Part of a small language model's weights: 73.6M parameters, 3109 steps.
Each number is 128 + 32 x the weight over its row's rms, rounded and kept within 0 to 255. Layers, rows and columns count from 0. Numbers have three digits each. The size before them is the row's rms in percent of the matrix's.

# layer 2 MLP up, 2304x576, rms 0.11, rows 0-72, columns 0-95
110:167116174156153144131134124108182094092059122170092078063128144137095115153108043078151098141168154143106074147103131106122126090134177174127140195064102130125150128114144130098156110090126130090104154186127132147192113098173095090129128157107067200140124090085103090071119141091090120134
110:171131102099186145129102127131072136086179135083127096070120138029150121105108142125068127115169136164116110169145116132108091131169130128145149087146101153097175142138143109152144071148123173162141177090124107146096127092125183169087095128127109181119147159120115117112109120139142155156
096:182127082162151160086172167101160121147113112097153116104068070083084061118133173123143131123076138154098129107118089104142121101106207118194110124131142110160128152119109183101113114091179178172140162106152122127159094117119098142118117130123119106119122127072129101122132116128200119194
118:129150137120171157194152159134156124180132064111177150130130072118201086075127130109095219130141095160145135134066136102184121145117147093107157106136169082129169107085116088114090170106111170144128108137100121109133109117077117105167191097094091061124131114085093073091174114135110094112
088:099182080078226091088176131126123144110112066157163104149103143163157124107113147125093105150105122144159141184096104171174161110103136178150155103142114107122078130172175136146190129087114186098177106112137175137129113136087116157151107107113169085191155120080161136160124154124173088113
105:125124162141032163133143132133102145112171161126120156140133081100055096116134069094133084168152114175109146105155045138119171127072143101128099120159107149061152132148139094122122121121080106108122074120129094128113134129119143179098109178140077087168203154106095112200053169208180152083
098:130184104099155157149128155119158104137131100108177095136134140131126149144150126141170137133148157134141150088112118105169172130129136135081147156141168131218106100180177077138112123080081141204127063145135121138164157097075065100143113110127086146138172104106163112140147211115114135156
111:083109121144149113044081127140094146158055159104126169078142125153143084163113066092123156111134111196149145104112099139077143120125142069062143166109115142160122103174136143153183130124106120141125090113158162115146125080153091127158106148105144167124100132130120156086114157167155111153
112:153097127106189173162122152116129061167106078175113079099097077133102104073118187116163087167116107137120130158078120123163172109138123100141093069161152171160151132093151143130098118116120178071083106137180126115145136162153118152114121094114147136143080182181144100133164130197100110125
095:075118134108131127120110080131131228130057145118109099109130145137107169146126120114090098163117139148137190105125108166094091136140094094108110201083089095160107137173169109143181146159070174082187120111169097101108155100181135126142198134100173126153124170164131156171112161190145097133
096:110139186160091078109159104177132134063117105158136165128054165114157122120130076132141141121206119137129171071155133110129145104161157174154109155064149038156140104108118132132066107148156151115139151165145112181112154088165133129140115092150169093162100119189134161123145098093037149147
081:128114105132142163189103127098134097152121153140133088145093141169149130143159164064117119110064115135097120119204094064131150110135085154117120149166062104093122156094113138135170066086219098106178063191147140133086139148220113082099135149122184154165173106125164123092133070178203075144
096:115146150140113113099141145137133111167155114100140117148066122150161105149154090082092134151164102145168113171171144124144122160114115131109099093074138116142192135143184070152135136134138163109154114140108166108132120116154116172167087116155145164147152111124129113068112129182077109090
113:103139142134138141146093186098112140092183128115083128132180130134074173142123066126123170149074108167152138146097087161066144069027106149105084137132088155158160156133093154217112112080139091133108121108090125194112166163193101091150110146118154128121122186139136127166153126111147166092
095:144062142096086175158134135101099127072143144159183148135159185120038065053151097116178090172117102114129047168103137146158085053123154135126155167102065107089131104102109133128136153118163106140120117139092115082125129103115128106094128136155196127124133139130117112091106101173150077134
098:128125158099141129125135179162094107175102125144134111112133170156186138154072139147116146123126114169183080109094072094116109145195141108143145122087120162143158102144118126159158098136124136190069155115072112082137177119156082142116153126128163173155082129146092160154072147101138075158
107:113135101126179097128092135123150087163166092107138152176116129116057140125129099174121159111105097113100118198133133106183116147114118150177194141163112082158136132167153167171138143139111180226102144162051185085137132140136142112142113142131091105101148066155089096147068159173134192138
107:070145117171102144117178108143064127089112127094116112136187112124165148128124143144165117104092184132131092116135130123088135136175099151127093153143063143166115135116097131124130144180116149145165080167157133124151193096105094109107121106101117138171103102080097113147148076164082110163
102:114085056153107115109094108148173114050115153141166118082168146117101199120070111176126113099139163104105139123148123130171187180117142098112141132120164148129124136150123138115135154119136137138114162111162115083142171116099105112112101157161099158127089094108158110175149120130144115116
093:138160120147125131136092185065140165191157172125114201083085101154121114111104150156113138107166117087175121145170103110134120120148096108112173149115100088178109095142145057119114091123152076043095108208130140096089081142176149140081090102062152141122113125135153129150201135123173116133
088:139119159116156213078073089119178115133173137163116150133133126131098100130178113165129151138106050116069138096135090116138096181182114172127151116147157140136108145059167080194145101145124132042149156104093116126144119124126114222129030121155112121106137109141143090166119125134129110160
104:144164172024101172123132097059153173152127080213098193072090162164159157178099121141174100156095110153142114136122102108103120077180140125107126130079138129145147117147102154102140141147136138110064105147118126106106187139098138063145162156159128123062075163103164156162150174113100093161
111:068086146143062132116133118099086135145064170067173153159118143100113164195125040080068169149147139054125128095189131143125114147175167147120166140154112152157145150160081095106088174142159119151110110116131174068101143142127168168143156129135142172109146092126161135111179174116128126129
106:118135113137161147136131148195089125110088079113143086167115104154128134149186115126125168093115084124158101061110121181132097126140091125148160149120110134080095118086099149130064181112144089149074104138130130142110187105127143133091137144201156080137148121100141132101158139203173181099
105:151076138133107174129148164053135122163115179145173165105138151106101136146120085099117131126106115140093141165068134052184182083111104118133109116130092121116138129141091146107094070084156110162144096130131112147167132132189172146152149131092138127107131083182143151160150112083115159064
087:134182163099160097132159167111076119138189132098101083130173058099112139114047167095124181125152239111124156139134091166108121134129192091145108137123131138063208159161147128125152154133119122177119108085182165104081124153190121152126093096089152173103177160042125160163149143161137162138
097:188126129130088120142110136159099212096137131165111139103127086058156140166100105135106218130196068179140147116158099088098102156159090119134113131151151069174157153139145100115102110163131121138080133228183152146129133091145132113132099144131131156163083121144090119131182097120157179165
107:110144075099075101120104133126113099136143160155105100152084117153164059086104168144139172079104083184086144115161135190130147117113134138156126096102174156112092101095134151119177146113109068144119125095146143100119084118143158111106158127168142115170085126185150109129061118216079113185
101:097143142123155135096112120134117133145086151141188173121121148183166141083136107165139116142178132116104078135147139139087104137136117184120109125118097086147120160123031100104103159149128188096150120064114115126111122047122210150149114062167108106129077102097155124190115131160116107181
100:125124157080136128139162134149140151099219070148115107159136129116066149103059136128094142116160118184125153189150117161178102139081116187053140160120153142156107127098097137137131116149172155146128161101056137110075181109140166142142127112147066089133146136158140147105092130149138089162
105:082151099092158108084136123142100117132129129191101122053093142109138194163189116157112114128102118134135101116136039114152133103115173159169139114088100174165059144145111164149107132069169113170130144165148126198147105215129159133140128097131160147169123110160121098063144147058158083077
082:071096095090112072138147115132132137085108157157121102119087095154170110145199068135185108167097077119111177153177130118120162195108173138113144106099155103145146086132131068160113158142129130141164126115136136135194138136093115163150115176148129167106133148106088135085113149087093101157
098:154119170129180142123098110106146108172108162123110127102158146212101176115149079140171105098186123123170179150110133105071124100159043185095084115119110101111164124079094164092091137109132044142131158147146112147081169067100150127073125085120133168106117154137109081092142126152159117120
117:141147082113103108089123111149107036124079154122102168148109104128090117202107104117054168170111085169182100152173113149142134168156125143194145168173113076139140100116161150163174152116129086162140193151055145123150104160132125129114095192140086145125149081167095097146158131140183078136
095:123129147123117172205099135132139142124111129171201120099171090131127192103096116158125112147157138138183074110130192072149068126117111152175203145125109126122185097150161122126125146078127120123163107107093144095129089133096139120179115088182120059114118073148130165138136101093138106046
093:116123142141106106134118100117149146076136143131141089124100154140169141147124106214171169153055140117169107120084166169162125129128100085203115115150080115123136160132141120071095101155163113110058184122126152063103129149119158165118132161139156161108106143167106069105140167136069138165
095:164097095088163199162134155097136076127116123136144123155081128162148160114108158074131155167124156139096202179102119121144090124123108128085110140157087118141099175170132150151123135120142111205104122121153083123105102178131101123096103167093128089116150094116118168107192145145069157173
109:162121100131052109112171098163095110132110124149138107076040113141157092177124137093176157102164111146163094151096171143160108188117102113091136151173141139125168139123170171123125103110116073119114083108145124149162163181171114152176118093129129110122166151104119178197125095140125024137
092:128099148159113083157117202122110203109089159120109143136155118123146126113046205123163100146097120155078097150208134165133077115181113066071094096158174122171115111119158124102168140107147107107116134169119129107151090138129049112145131129081124171143220107104130147139167100177107157149
095:161133127111134037112124175121165097114110125119114146134083205233148134181154121113125100108159105132129068151140160114119160106139148095132047157138142212144110167183158130174138077110121145101169159138178183118126086169104189138167060133177130103142174071120174125207123135174109085071
103:112156185126173073147160112118085124116098079143140140114128086099173102126163117138114145118132098107090115165163113105128172163117126145053140131155149090122189158173138095129116157108123103126140169121177144109146140147169150131168150059076119131059124152167057102079074049129168117110
090:092190150123087116121167145104142120153104127088086025096097118145149130112207111192148102106130124176107101162122137127148091146139132087112132137126118190150076100154157126126147148090110164155098112159155117168113118211100156044124171187159147135146129104091079085165120119156222096074
088:079126160142135169132128121112158118127141109199173139096143113208068098130209116122157117151144142110168100135161153104171093147161115158157113114162212112117104158151121068192149081188077128122121137080085083160132142182090134142105118180158210157102130151076186120181094182160107117120
102:157176101177176118164158081103139082131161148142124131194093110173120243097097190115052069160084110151097115198147128134122123123138083128156134116166149150096123132144124038131076085082152176121125129077142184158110103121100111114118108191115171142122111117108168132088145163112062130122
110:088084111158111107116107130079127101176193143171076158165131143122155119154176069084119111155148136130093167090202108140133129133133153085143096120125167086091120079133131106094121190121123130099167151144140074142097162194099070108174096100163156156131094144084181120105111063152110126166
114:124123152124148128111118157151139125113091024143137180087095135122197185149112138183102096130089133139116156101136170184075200149114112116067114143121152127208177116154092144177144124095099159160172121120145101146079163167110132109115128071172178129153157133121111099101138104128080159165
096:118129155133136110081143125104159071118119136144104162101094112121096125130192078060107152148145187097096143088183164100142061138173100092139194106090089195145106078087143098120092148129179162137154127115146105085150141139136155150113122120127063145128159159143164091168141097099088137131
110:122164124094160066150195079167111082165141098170100111076083115085141102201129085100130094122133109097130126119123101106103177094117112177148091082099055187124166169127121194076139153111153188118178136133132136112185183131133145166135094104077111129111153119174105097131143181108158091183
095:185125172158081127140090131205187148105147132140161096132102091094095151167145119126105122138126136112146088129180192165137107139143169102084115168118101143101113084124139098187102148181166172122109143204089128078095167112077118145111102131133125083087156155089177172094079093125116107185
104:102137103116133125144134129116115138072120146153215151143149086049119156195104131071188125093074142148182088114111126138163121138169164127151141161065115117141151118153085094216129126119105115122130102141110104166102113114136160146140143092145106123143142119118195126130051159090146124143
103:142120117102147182100106142126146144081133066099125115140129119171160142134175156079144102101126156119127145149185152095091092142106179140153095182170136088111094076137142131099112081111154149084140133139113129085083135155134073111139163157135132129093123109128158124136126150110137097106
101:145112075117138146108104111136161114133173087186135055147170154159148164120181146125192143161146141151099155152155081167130140139127096125204189088123123153141136117115074152095077168113086135113151125095097126150144165117078213124101155150114179134082112108179143163158077142147149129160
103:142100137102135115129043130102101132096154120111137134132145097122144136192098136184132154163136138147140125115123176124102092128129107123109155157153166104114111118139088126137105171174161155078127100128109118128131089169106062152164120137140105127078161161106151081159081130190093099096
103:135143184070134116109119116116067182182136131080113128136082148130165137090161144146114102098094174114130086198141160152114127105169116082100114140185151097109119120150176180162117088113105197157109151135141069154144210149132161071168199056168112102118153143143110112154090187114112118109
088:166053152170134086121106159128150151149110157144138096127096099136100141190107142102161096113163129156100102172150136102106102123067085111195157159105169145117105109159161084105150124162125131125108178097162120111118137152148101084148160199163134075107117100131145124145136179085113155140
090:156092093120141133130112117136115059130131149147155178116160099148074112092148142116121126169062186144135134117162090126177085103132137111154131123176119123160134113142156115143153142145133114172100091115075106174141156122152104153173122177173102100196153183119117146196099083144086174109
097:078070126126157107115116057108093107121137121140120100122109114132129062132171107213126144136127104119126109182127103187130166158143131159074147178120092120126054141158125171078236164141102126110121138167183122082096145099095132155128129136091070182162133153127151170063135094153102186141
105:121086103134136080101137136134122137172146111068089123095134131145161111138073104082121103141138122152104123048141075130078130087196146102149156083125108073125121138175118181138113158141149108142069180169091118175133138147127133093119123081103162136094103123118138130076151122141069135120
107:100146156161064134160152120127107106127130083198141089110112089087084113134158127112124114187158079168122072077144184138133083194137125080073114077123164125157120050111137161066146122150117114102120117136132050134088193159177041191116092108125085108109163154178141141119140118179081174109
098:125161119097118123118116180127062148156175112115072142143110128147151138087203205127199133118109134138100170122145072082129119151111230116168171153135173161100160152126074139145140187065134084102120121097097081131068072111123115148165127111151133132121164055173106068136097110060092151082
106:092086084125100106079124134176163147143132094137089151106076204139134148164134114066115165136115105120123148123141111107120175064080149152065123037097093119096133165087125170158155167099113074138161119130108118155164153114110189157150170137166103117122136150176118141119107112152125148117
104:101165157127132083149096099191112157142163093132157096115099132127135126107096140099131126155167097096140126155155110045107111122189158171114151164155112106116126106132180130176124147143124116167129179084114123104133143137177139045094123092187118126100126126103195128101124082146154105170
102:127117152099107117126133125138166118117108130149111159112089110128100112145099140145132154141075133033143154093141124123125146145144105138125166115146109083132186213080062086126142130133069122080160155123169137113084176071109092163161144122147150097167112147123104114144112180105121119149
105:116096056149152176130131116186099107181110191126118139089082098119091132102104171102121148198142099185104155000125099137113159137108162159099056081163149150136100166132146103111121099164128150199149149163089140190123136137114148203124128123101135089117099137223108118136125093080163056133
102:110132135177135056113164185110193159105094204119120122132109040165102106117151129096145106126134147201108203140162147137118136158145087176092136151114144137081165091142113114158137156150170172147123157095124129126105151183152195124127164080157152165107080127154131172103170118142152107154
100:121173119135208146095088158133145194138166123130157156151162138127145118149128147090088123153088101105086180138197111155193172083164143090123128107164146077095141107210139143115136181125127192175154134052058133100113087100137088090166072149113110149162081105113103126136147107117144118165
096:089157140147138096107113105122093101172107091121151117153060090164139187131139136135143156186174112144151136082115118168069122080086129125112126138109132126141168126131121091122155174183200085168127063085101102132162127159092057122134076088168133141084098110143177151171116107080099104142
101:132167163154168070141147111116099148119099144133120176144094091154134149146159208087075115112106164115154204096133169145027141159168089155166185127157157189106151130117160106111118127106086188135084130121157091112098147123140122134108120118115079144135147175135119131144087170188112148088
096:114162122133123108091107126130111151155088129118114128146156056203131087183121139099126145128100125112111100186066163078113165136107045101167130209078101114168121121095146129095191108138209105151152142122079117124142130125079105120102038086157139168093133125089138160139139089106133138158
089:093158108051106090171084167141141117084143146102105176166155154149173078118091110102143146141109202105108141158142115157135190140140120146066148149140136153121148116133145180152144115137152141158093131147060120113150123125138124153086158106082112116164078138118143070148195118101087068140
102:159106066098104177123116116150181156163144150131105117104138132140098155103124121043151162175109151105206116193099076169120122116133123122097090091086137063141153160150138126156152121102121131123122206049101127135111124196093159104115100111119151120159128137188117133084084096115127124134
101:120157115095118119125119107182115070101160181141123221093127119120152232189075145116111181116160099080102122185137138138182111117071164152133106089101104158147168121197143177143096180117128171159143127160096128116089149115117174172128145108096114087108117113123125118209092118108129118164
103:118103161138145181185157124113142099177084177104138111117147163165091137129094089106159176123097121090152151194066176103145155122130144110139104234147151159089073157142164162095105100118227131108112140139148190142094082167177109104159171088107094152127085110104085124115096117136132158151
# layer 2 MLP down (transposed), 2304x576, rms 0.104, rows 0-71, columns 0-95
118:082167119084107167156079150169125100118136119089172161084128118113086180110107132169146094099082141132107091130124118144153129177136138161145113066133098143088137161122117116098116115136151109157140117078132221123108137183197140107130122161135116096140160098121121172077162143164126110111
106:123142123129138116161181144139081147074122142135111095111102110087108138120172103129110140093110127169149087152195097101134126145104155089138180099112126143150076032167133137133127102125122178183115134100137146105159128143122117101139143136104101123129146117110180140125119162091156150158
113:148098147132192157129167132085135123182133075100136117189116086081081116103099164136099094118098137194171181128108109132064116164135151068085095109112111069173107069093094087158080110124071155155139103146104087125108157100175147116150134155119099127096039145106121146146111134068155136115
123:144091130118124118093152131137139133123079164135162096175108152146092086181113161134168189084122125149127131158101115153100106097142100099177104149076140100126083160220149135092135113119168178139128193168086149116139118105154108101077124139157162190131157152115127175132168114133173103111
098:109142236132117140130148136116128192104176176164131110107185171170147157153133123091167095169181132126092155112116124095128151162146180159177125120100078193137139176113135183120119076187140143138128105157098105146218165148074146149140134134152148160099139121159094081076156133133140143141
102:124132133124151103165114127097141121156161157235184158117116151156128111137114123080162123117165145100145087137141147100136128093088144139148086216038140130144118128095162176163080145130142101119126128137103177161118132115140158094125133088202113130197136089115137134124155140055129087123
097:153118123127158105095102118142101161097136102097090077123091146151128094072143134083150186129153103108144127160104168141197125186226066149150116122171198148156112134121079085126078188156098138114131153155104109083099080138145090104167127105145146129134132122090097132110159130162157096154
104:152117137144169138125165139109186147112124126135130178082114139081173125043162163143135150148141179121137123116170131124132128082118182126122125122155101107134166148102162136133083176197075087113115103084087094152136140151131122123103126111104098091130101116138132154089090144171190133105
106:114118168100084104111103129166135156120136137114189121091095102074061112130096126142137147137090076151153105154110126155126180164109108166131110128118146146103131131152111118141124119148064061147173140161127136098140094105141103141082086090180033098164116065104142119092127115124170139116
104:150124168151182079128140075176108128097112122177136090169133146144126153117111108080157128118130208142093184119162113074152107069147089161156120162087150126115112150096164174112108151137194122155112139078073162123072188139152180094179111122090221210118073143135136094151164125120074109166
103:142158165144169097148125109112142088157148066104097136112137096033163172103068127153118091181138142108086127104198073113150114147099142139108198110097084109144153085095127050173151095127158135135122146173142109114148154083117179151121142102151110120146166108163147123109104121160095150148
091:158159091104177125110101093125169138130139151112144073108124117113133085131121088109094163140154135067165107119088143103161139092125156183132137098054091133132129140143124195193154104081134101164127163124164095084130122158178125107163142079077061103176130103189137146155103119132092124174
106:128119149146148151143193122180078097126147214180143113135181145129130094134126135130180138100136111111136144144139129079117110132085118123104118133115152133165109126148147112123125113123145082138111097089136150166100155188150126092108100123061134128161083131098120117102159135232208150142
103:119111159139161109099069142105114141107144145174093124197172127166130084126094145130148193109141092168108094156113057146118084158115164135132156080153155084153117116081186081127175185167134139062118148155153147177118111142081154141123083136178102124123119142152205141134120086102159137127
088:089083127138133120147148098076129124103146098219142140110134144162115025135183104176141080125097105091171115099109100125132073087137196156096087171172103149102091147111110187137135134152129016119130157145102095103161096153175180091145125105082131072099124136082116154142165056144136079104
095:164135215106095150086121101179134203144118132112094117084170115144130113067101170140145144126134100169120105123069116142108100102158118133121123113167143140154150166117067141127168096165121093085172129165097112053125149091193151168100138135113136159111130059136151160165188121091114144114
105:209094170152124109159132133093165098160110170145111105140161186159135152091136155104119128115160125100114121103191146110144124121097120131110135120163096155131109100049070104125124105122132178105151093115145090102054123110202091104098111120144132130094157170177134114117131154095099168179
098:121141150115166150118165211074153126089070171068195175174149105127144138139155088129149062101115139106102092152073152138138106136117099135155144156143104101139120105190131113136088091211140133155141109167234139060157100090071098135109122148074151133128097110147179102120113110138158168164
091:160070117086092089084105121155184097099110202153151103140129090118154069098107107161111102084129199117135140083156162141101145129050102031116097115099136117079121111118151155104074108141123115131175089086166123138165130120136094168108127193183144146134181127102135127108145101136150180097
098:097148110091104188172141113159136090166139135108106096104149069141099123176157134194097129137163170154080125123146091158164102140111129120135106130099163088120135130114135070166228111092136119153137132161127109117107081153148078094147149090177150133114103120105105125121119143132149135084
099:146153102118123172159098139124120163141124119138168115198142186128140132058107132124058157142112123138118088107091163136115084170140095138122199112134149129108156086135050127175230105109144124150165119155088066126088126117076121163174134073153118125122099134114083108150192086096118168147
107:122117171117181164144144164167128138134137125129015164150155131160181109109127093141093132146191173120199165067138122045107144181129132117120110109055136137074127117118109111145110105133117167188200063108070123126084125106112154056109118111177090099119121155220122117169109146174130172166
103:009084107108181136175090139216159088101153106103151156224109153196105121102119069109129128084132117103125143194118127108136133120128164134067190129130125130107116089093090118100176072112141169090139114114140159162082080089165135141149134145084133158078162103127146112157169138122132114134
101:142112152158126120150150170144148140112113095145150170152139120127149145072119139122139088175156115122168103168124158156139061100099098113137135105131176105130073099136152109105124114147115110141116160132125026089140133132101136125095114165179069141104092164129168151130100084087091121079
098:112118093100159114120138040120106154119190199164165170081080169065096137143124121111137089094169114128180174122141154141115134121139160192137107143100117159129154114124134092158110114075132083156133132071115085120157129163145088154138148156112133179124132123198112140148120099163097092114
101:146166116109109138145189153093105183076111119165141143144143164111119117146106131178110149135064076156158171157154107186093116147088203099122154125119139120176152153136152125102115123168111137116139116107126169167181207121146076137131114105122115129135123136123062112132134187149164103125
113:106144151155123077163145132078140106083151193161134113140118079129091084082118096078189123153136152097118077137150127116135157159181154165145145083080166117162052074161106148167144132119133097166094126088154147106184157125128119152226139128139144131114117064162138164127118143143189141110
088:140159133123110128161135172230075125117179157148109109166100110189178166143098188098182108108092195155133117082139129173144109052062154141158198114124189131106169112175160119131149157152059118090161119110123124098151083033162156159108143110136112140187070195130134137106113121131131129134
095:149105160141107146108116032166124080116134096124120127139127123083179088095073141122057098096117101093135104135146107107186134106119125139112145075062146149122149109106077124172156132146131136150149054158153107137065041124149128127100163129140158118101162078141178148118182106106121114110
098:158141072192142144100161173127143112160173103097134174151149170131121158100135054147093081170116092139111102118111094165153142120161061163083186108144090135134083107111193132143122171113178116119155124154138184160069177161119133148126132127120125167072125104124056101023127180076117134086
103:155087168135114109100149097122096085105114129147151190166173128177172105078127123122176102132135123114156106131109137161124168134114182119093127131156171118125152087145135126156143088174149068159145123116148114131141130069163112167128118164145096121109110193113079110076132130154199126091
098:110156161136132116121078138080152099117140140153132179100112135124125126149098054114118162218172109139139151137144138106148120108084118118173107093126133119064102088157137066161139099152101053122073100089145117118102155130132128099084153213138105142101159075108055138153134058148103145155
095:106154113121099109137120125173128147130095106113143081129081157146114199109108205082156214156165111073138143148116114198179130133078212093127150150147098170158069126142140120125116143138151159148139189117136139157144122102140141127139123118137099112117139175171168192134143091096129086133
103:099126112135148133113123137101132138140159160109139172150179087154101124112147204136121124115095138121142161097152133127161084146169117104099066057072150112088093199140132182128068094152089094076134101130189065133111170131104144135172176129088138097129092124093173151103142205117138138134
104:141150130134092109162161040154125121122099156155156142114108099086078116090113142163095124124082156119151101129159156120119081147121087120168156149137163040113119147174136099116111108132106157128134167143187161134159098064113116088099126057137058134065083145152125160129098118116074062124
087:096158148059155183154126111133077134154061164139126132126190147174132160212125105170175135113176099178124137091126126106039172095104159078171091165125111120098083121138161129132170143073159165114194151180165116100083139138161142159119161085154111162129152117105108099128167141083131135094
087:153053124194116136107063086109089182093162146114151059104116141101144144154104128115120162117083112163127172137161152086150114153101110127086136117124088074100141126132103144100180167086136099087149133144151096124134066148107111092079131149150117130171158086138107141124101174143107132158
102:146113129104139159073100120042166165115116119090192090185133202101097139090154134166143050111137191166133142180168128072123104157100100117110117100137125132190134086130131116107132136125084085106139113102188116100135107069089188158106111137125123090130100124155136080150128103114125180142
091:135166088201143087151158133140132135168116140109015145129153155158098140087157148122136145172171123152091115140197097142154110137203129096118091099112142094130135161105123168083086150111046145160163152152111085117125133130121122122075085174081144149148116232151151141112163113102118128080
101:163171089157173152124167154068136107139117111119152143111124095149192118181132095113139174091153135139136081127149140129106125145060136102148140084178097131112105095112165074141169177149130202113016073142168121083138123100154168154144111124122088100139115157163112119104089130129101089109
096:146111139157078106148156085120107129161153127148147127096082162137129127080123121090127134109068112124111082103137086119095112149132154093053113144146119099168134157099091104120103102094128130128096095128198149162146099123122160116095109104133133133036125170140147122185117149125141083100
092:147169146119177081134130144174187134106116072145123138151147128139148147154078114111095111103120099158100182120095133138110126166080149151105117140209170082127143139157079044132138106115111124075199140129120116153156146118131079135108107114137139141142154120110141158087106123156064111081
092:125106122141156079127133120124094136169184167118149156177130100086107103103121119103125108067063105099110127121158110125084098165130117086087168139077125144107175117116094176054102161098218197124120140103173171112111150132135106150088103120103080078132042128150147132082068115076141196125
093:164122198175106160102107143107171187097177132163170129158122116112123104104117192193087155124147089155093082147082139184146085176144124094125097158177108069102133137117123162161130176125158172093179157132154099133103126144109116144138134088125103101123141144130180118031172152091152127125
091:203064122136146114120111087127130093151171161160123151178139137139157112187117110077113171140149169131096113128094145109148096097153135122164130143172143127068133128103182108019103111118124101140110152098150121164126096114113070107129126125139077178059105155090116111105118111169144185110
105:154096127130106170036080155099159076156120111104098110156103123159110116082060140149167093165164093117114128128140138102128104119127125081177157168155135078128165137104144112163192090108085163098162218121120104102120183113137147154099162168079100183142153147122111160117064153107111149123
100:125145095091126130100065157068110131126124129141143180136088156168095137160157112176091146148163184135185124129124109091132134077138119152167106120126100127096184082095164077061164169110152154128105135087184106199122131133140084100084151115138143121145117097141113108137176183120121105121
104:099153068087099054114141200147155107120057078108141102180074125131098142174137119097152097156110141129100102110092095130092152084179133136168126107095127171096154157159153157120143109103115122101130133125087166159064087143116100124132143108098148161189098161071135126122114118129133119145
092:121070200147101151132059091176173120121153094157128121121135149096065137170020139139073068117143107087101106190137150068135125132178134138108137127076142096118127125173134138178170139090147102102033142127138097186123158084149095135144068070170113107121186145179116127119078075163149101087
093:113110114122112095131147084130133109104137106173110170143112133120145103178086126166122153081127156150180000118089145168145130071134131116126122122105069113153183144150094119126107118108064127121131156136138083115120091085121127075078126110120086173176154178141147155121066160089134123121
095:156099110044143150151057149129159137089089134088123136144143132153100143120137152124097093132122074151106120140169122115182116143138164123121073150119164118098109151109145108089114083127156113125129144120135140100107158101132109065060160151043159090133138105151118165128140134095184194112
103:114147055151120121067110124178158093100149151143155053160127147130091141156128137184106146122142102142139184130094094142150099134130120089151196131114137139117199162142142148052115139083170096093133079142179098126142129146095128125157129130144103151079102138125112089153086134145183092131
106:138151160095135070133057181094186134090164173154118098180101130097132158131104109151106118134113140141138179081145100137161098131086128104124106112122195071140074146157191154158166143118135135161164102117101153139164067160108100138116184171153152101133144114110204142114098182153059090124
105:143064162156077157074142095092089074136035130180143119103140116172105116088148131153127076122135117100128106146160131163185089148136137142135160131119085126096212111052097206085115119095120146117136106106130118123167132193168112201107113148128098133163090163139067097120104094156175114073
100:198137125100087157099139129126149112127138100114098152149122138133160098132057161067106090143120176104177143110134123129127060061144145110171144081161129073147094137145145082111098145202133151126170159086057119111131115121093107109142153145092177192118130075170161142161152133118134120086
080:136142122207131149126154135123154141104150111125067145159116179096142097123122139153120128152157093159074122104137093124095108091119065108160102077142092110162152113065150103107160123203139138146120221154123147186152147149082116089111140124111143152167081118166160135053138141157163133114
091:166121071139123085124167123072140158131123087141101108087150110042112132034103173105119084153172180135111148127067193097093072127117136084115115085090128165149106123076142108142056097143194090150152154101115123144141140100086105156061128160183143091139139067111079102136139176100126084140
096:131104103142108059099124101122131077135133121146164092073123171104152050141133100047104050124076150130114145109138109143149071154118124143089093093108118168199124134130163199165119171114146136180164144155129148104214123168186103154145128130070136109109110126117198183109160146153091205107
102:155105185142123144154145086102072123131096239117155147112140146137137104108130149115138148163125059124179198129074128058172113080120130143131068151133099131136109139120059104091091096154132157107137133063107187119065134162103122057095090096112129130155132109135118071132108146134141123161
107:163120133119117158124136154092137136169094116096070118197163208141066115109127161186138153112089160126109166150144109113146187123127136173133155131176199133104143117134121088098057106190205166095167167111145129127200159102158141128195159135079164076144179102141115080133165136152102103083
105:168117125129102104103124203136108154100136162137127127084162146157081185136074130127144114171104136157104143094122169153080154130077123134167127163127187187150095123111017107123157156153157057102178141177166125146185103135075176083115128138124062074125138125108123120094130162132108095107
103:124074137144095145153101144168119132132218088121121084178106114081136148078153077122143172123125117121106136168125094147075125094198139075115101134163181122152144113133159110184163174166099141103145160107145142062128100096149128099103155146088120119155126136145128208168147113154139133105
095:124163114142155164134123166119173180176135141147139168131128096150088087097100107074160096123127120117188108132148143128133124151110164071084092104078128174083087162188146161126129163089138153123164032105138138149163117165132132147102130197144169124079077103143194155175149126113127116115
097:106067115161122163224105182159135117075136149137199157109142103117147144107122159161097118140120110133147150097128128106139151133126087180137074108170073163128137136146177120124111155187157199119145156106152165117081097142160121144135111119136172113080208170086134120147142116173182160193
096:116117164156129171160101183171090119128127153154128097134156123126052145110122148130144125086140094130110126094138162217166064126123143106095104116156151083105088132178147155149077178140103087115116081125130112154088128130091121172116159067136146155121109121133185084096111190078089108124
096:061149136099126083119156127125117178097141123179152113160197094148125143083111178074140119186177153053116093150099145126105072108204147153206094170120080115130099098100041104107161103129133117154130087152132100156124167157121095114068100166142177199122177102133148128119136188117129039143
100:140120143109147134144093130052147136136132112058204114122084177152147144143137099148131130098156083164151098106061144141094132151079159087066138122167072117131061072082113118093142132083145136109104081136148092126133103137149128176164144098090142143117163140114126106174092082119111101090
099:199130131175112165130101159108189125153110198150171113117153100127094088097145152144126137174126120107067082145196154112134112178111146130152128082128174086149218148178124121106126099142151116121159103127168130071128049126144075132118123117144098103088150151115140149143128127102225130090
091:144129126158116130091095186140093119134107147126093072159109130139176108113145144187141101142101132092159179071150144094102099137105165103133108153069121156183122145079178149104088161100157131114132075144134104071132173107101067168069157151162140130068070128139188151151107131121165172107
084:182111101169130099103167120177128112120125135112142151155071053162192075126116112171115127169113083159128106124132161148137114148101132114117144120154139169120075139089143030096133059109159128145106144117110136120153154169151098191127173146116141130163119169077103111150193135115139158140
090:089144179123125089107130138080162128173164108086103205100161163109125141135158167114104089100129143117177070131154153128142136160111087136130149120145095162148103147129183133094067141101155160063152055107110113151115128109125141108120133199126130103193118181094164158106173174216135249113
095:131165172207148136111117093117142115153154069138153077108081131084114139123138130084085086132110141108084093146101143098136185151086110119108088128064099129160140125045128127041105133095143121124132134173144172116138137106060107117076143145171167098137176085133136116216131160145096125171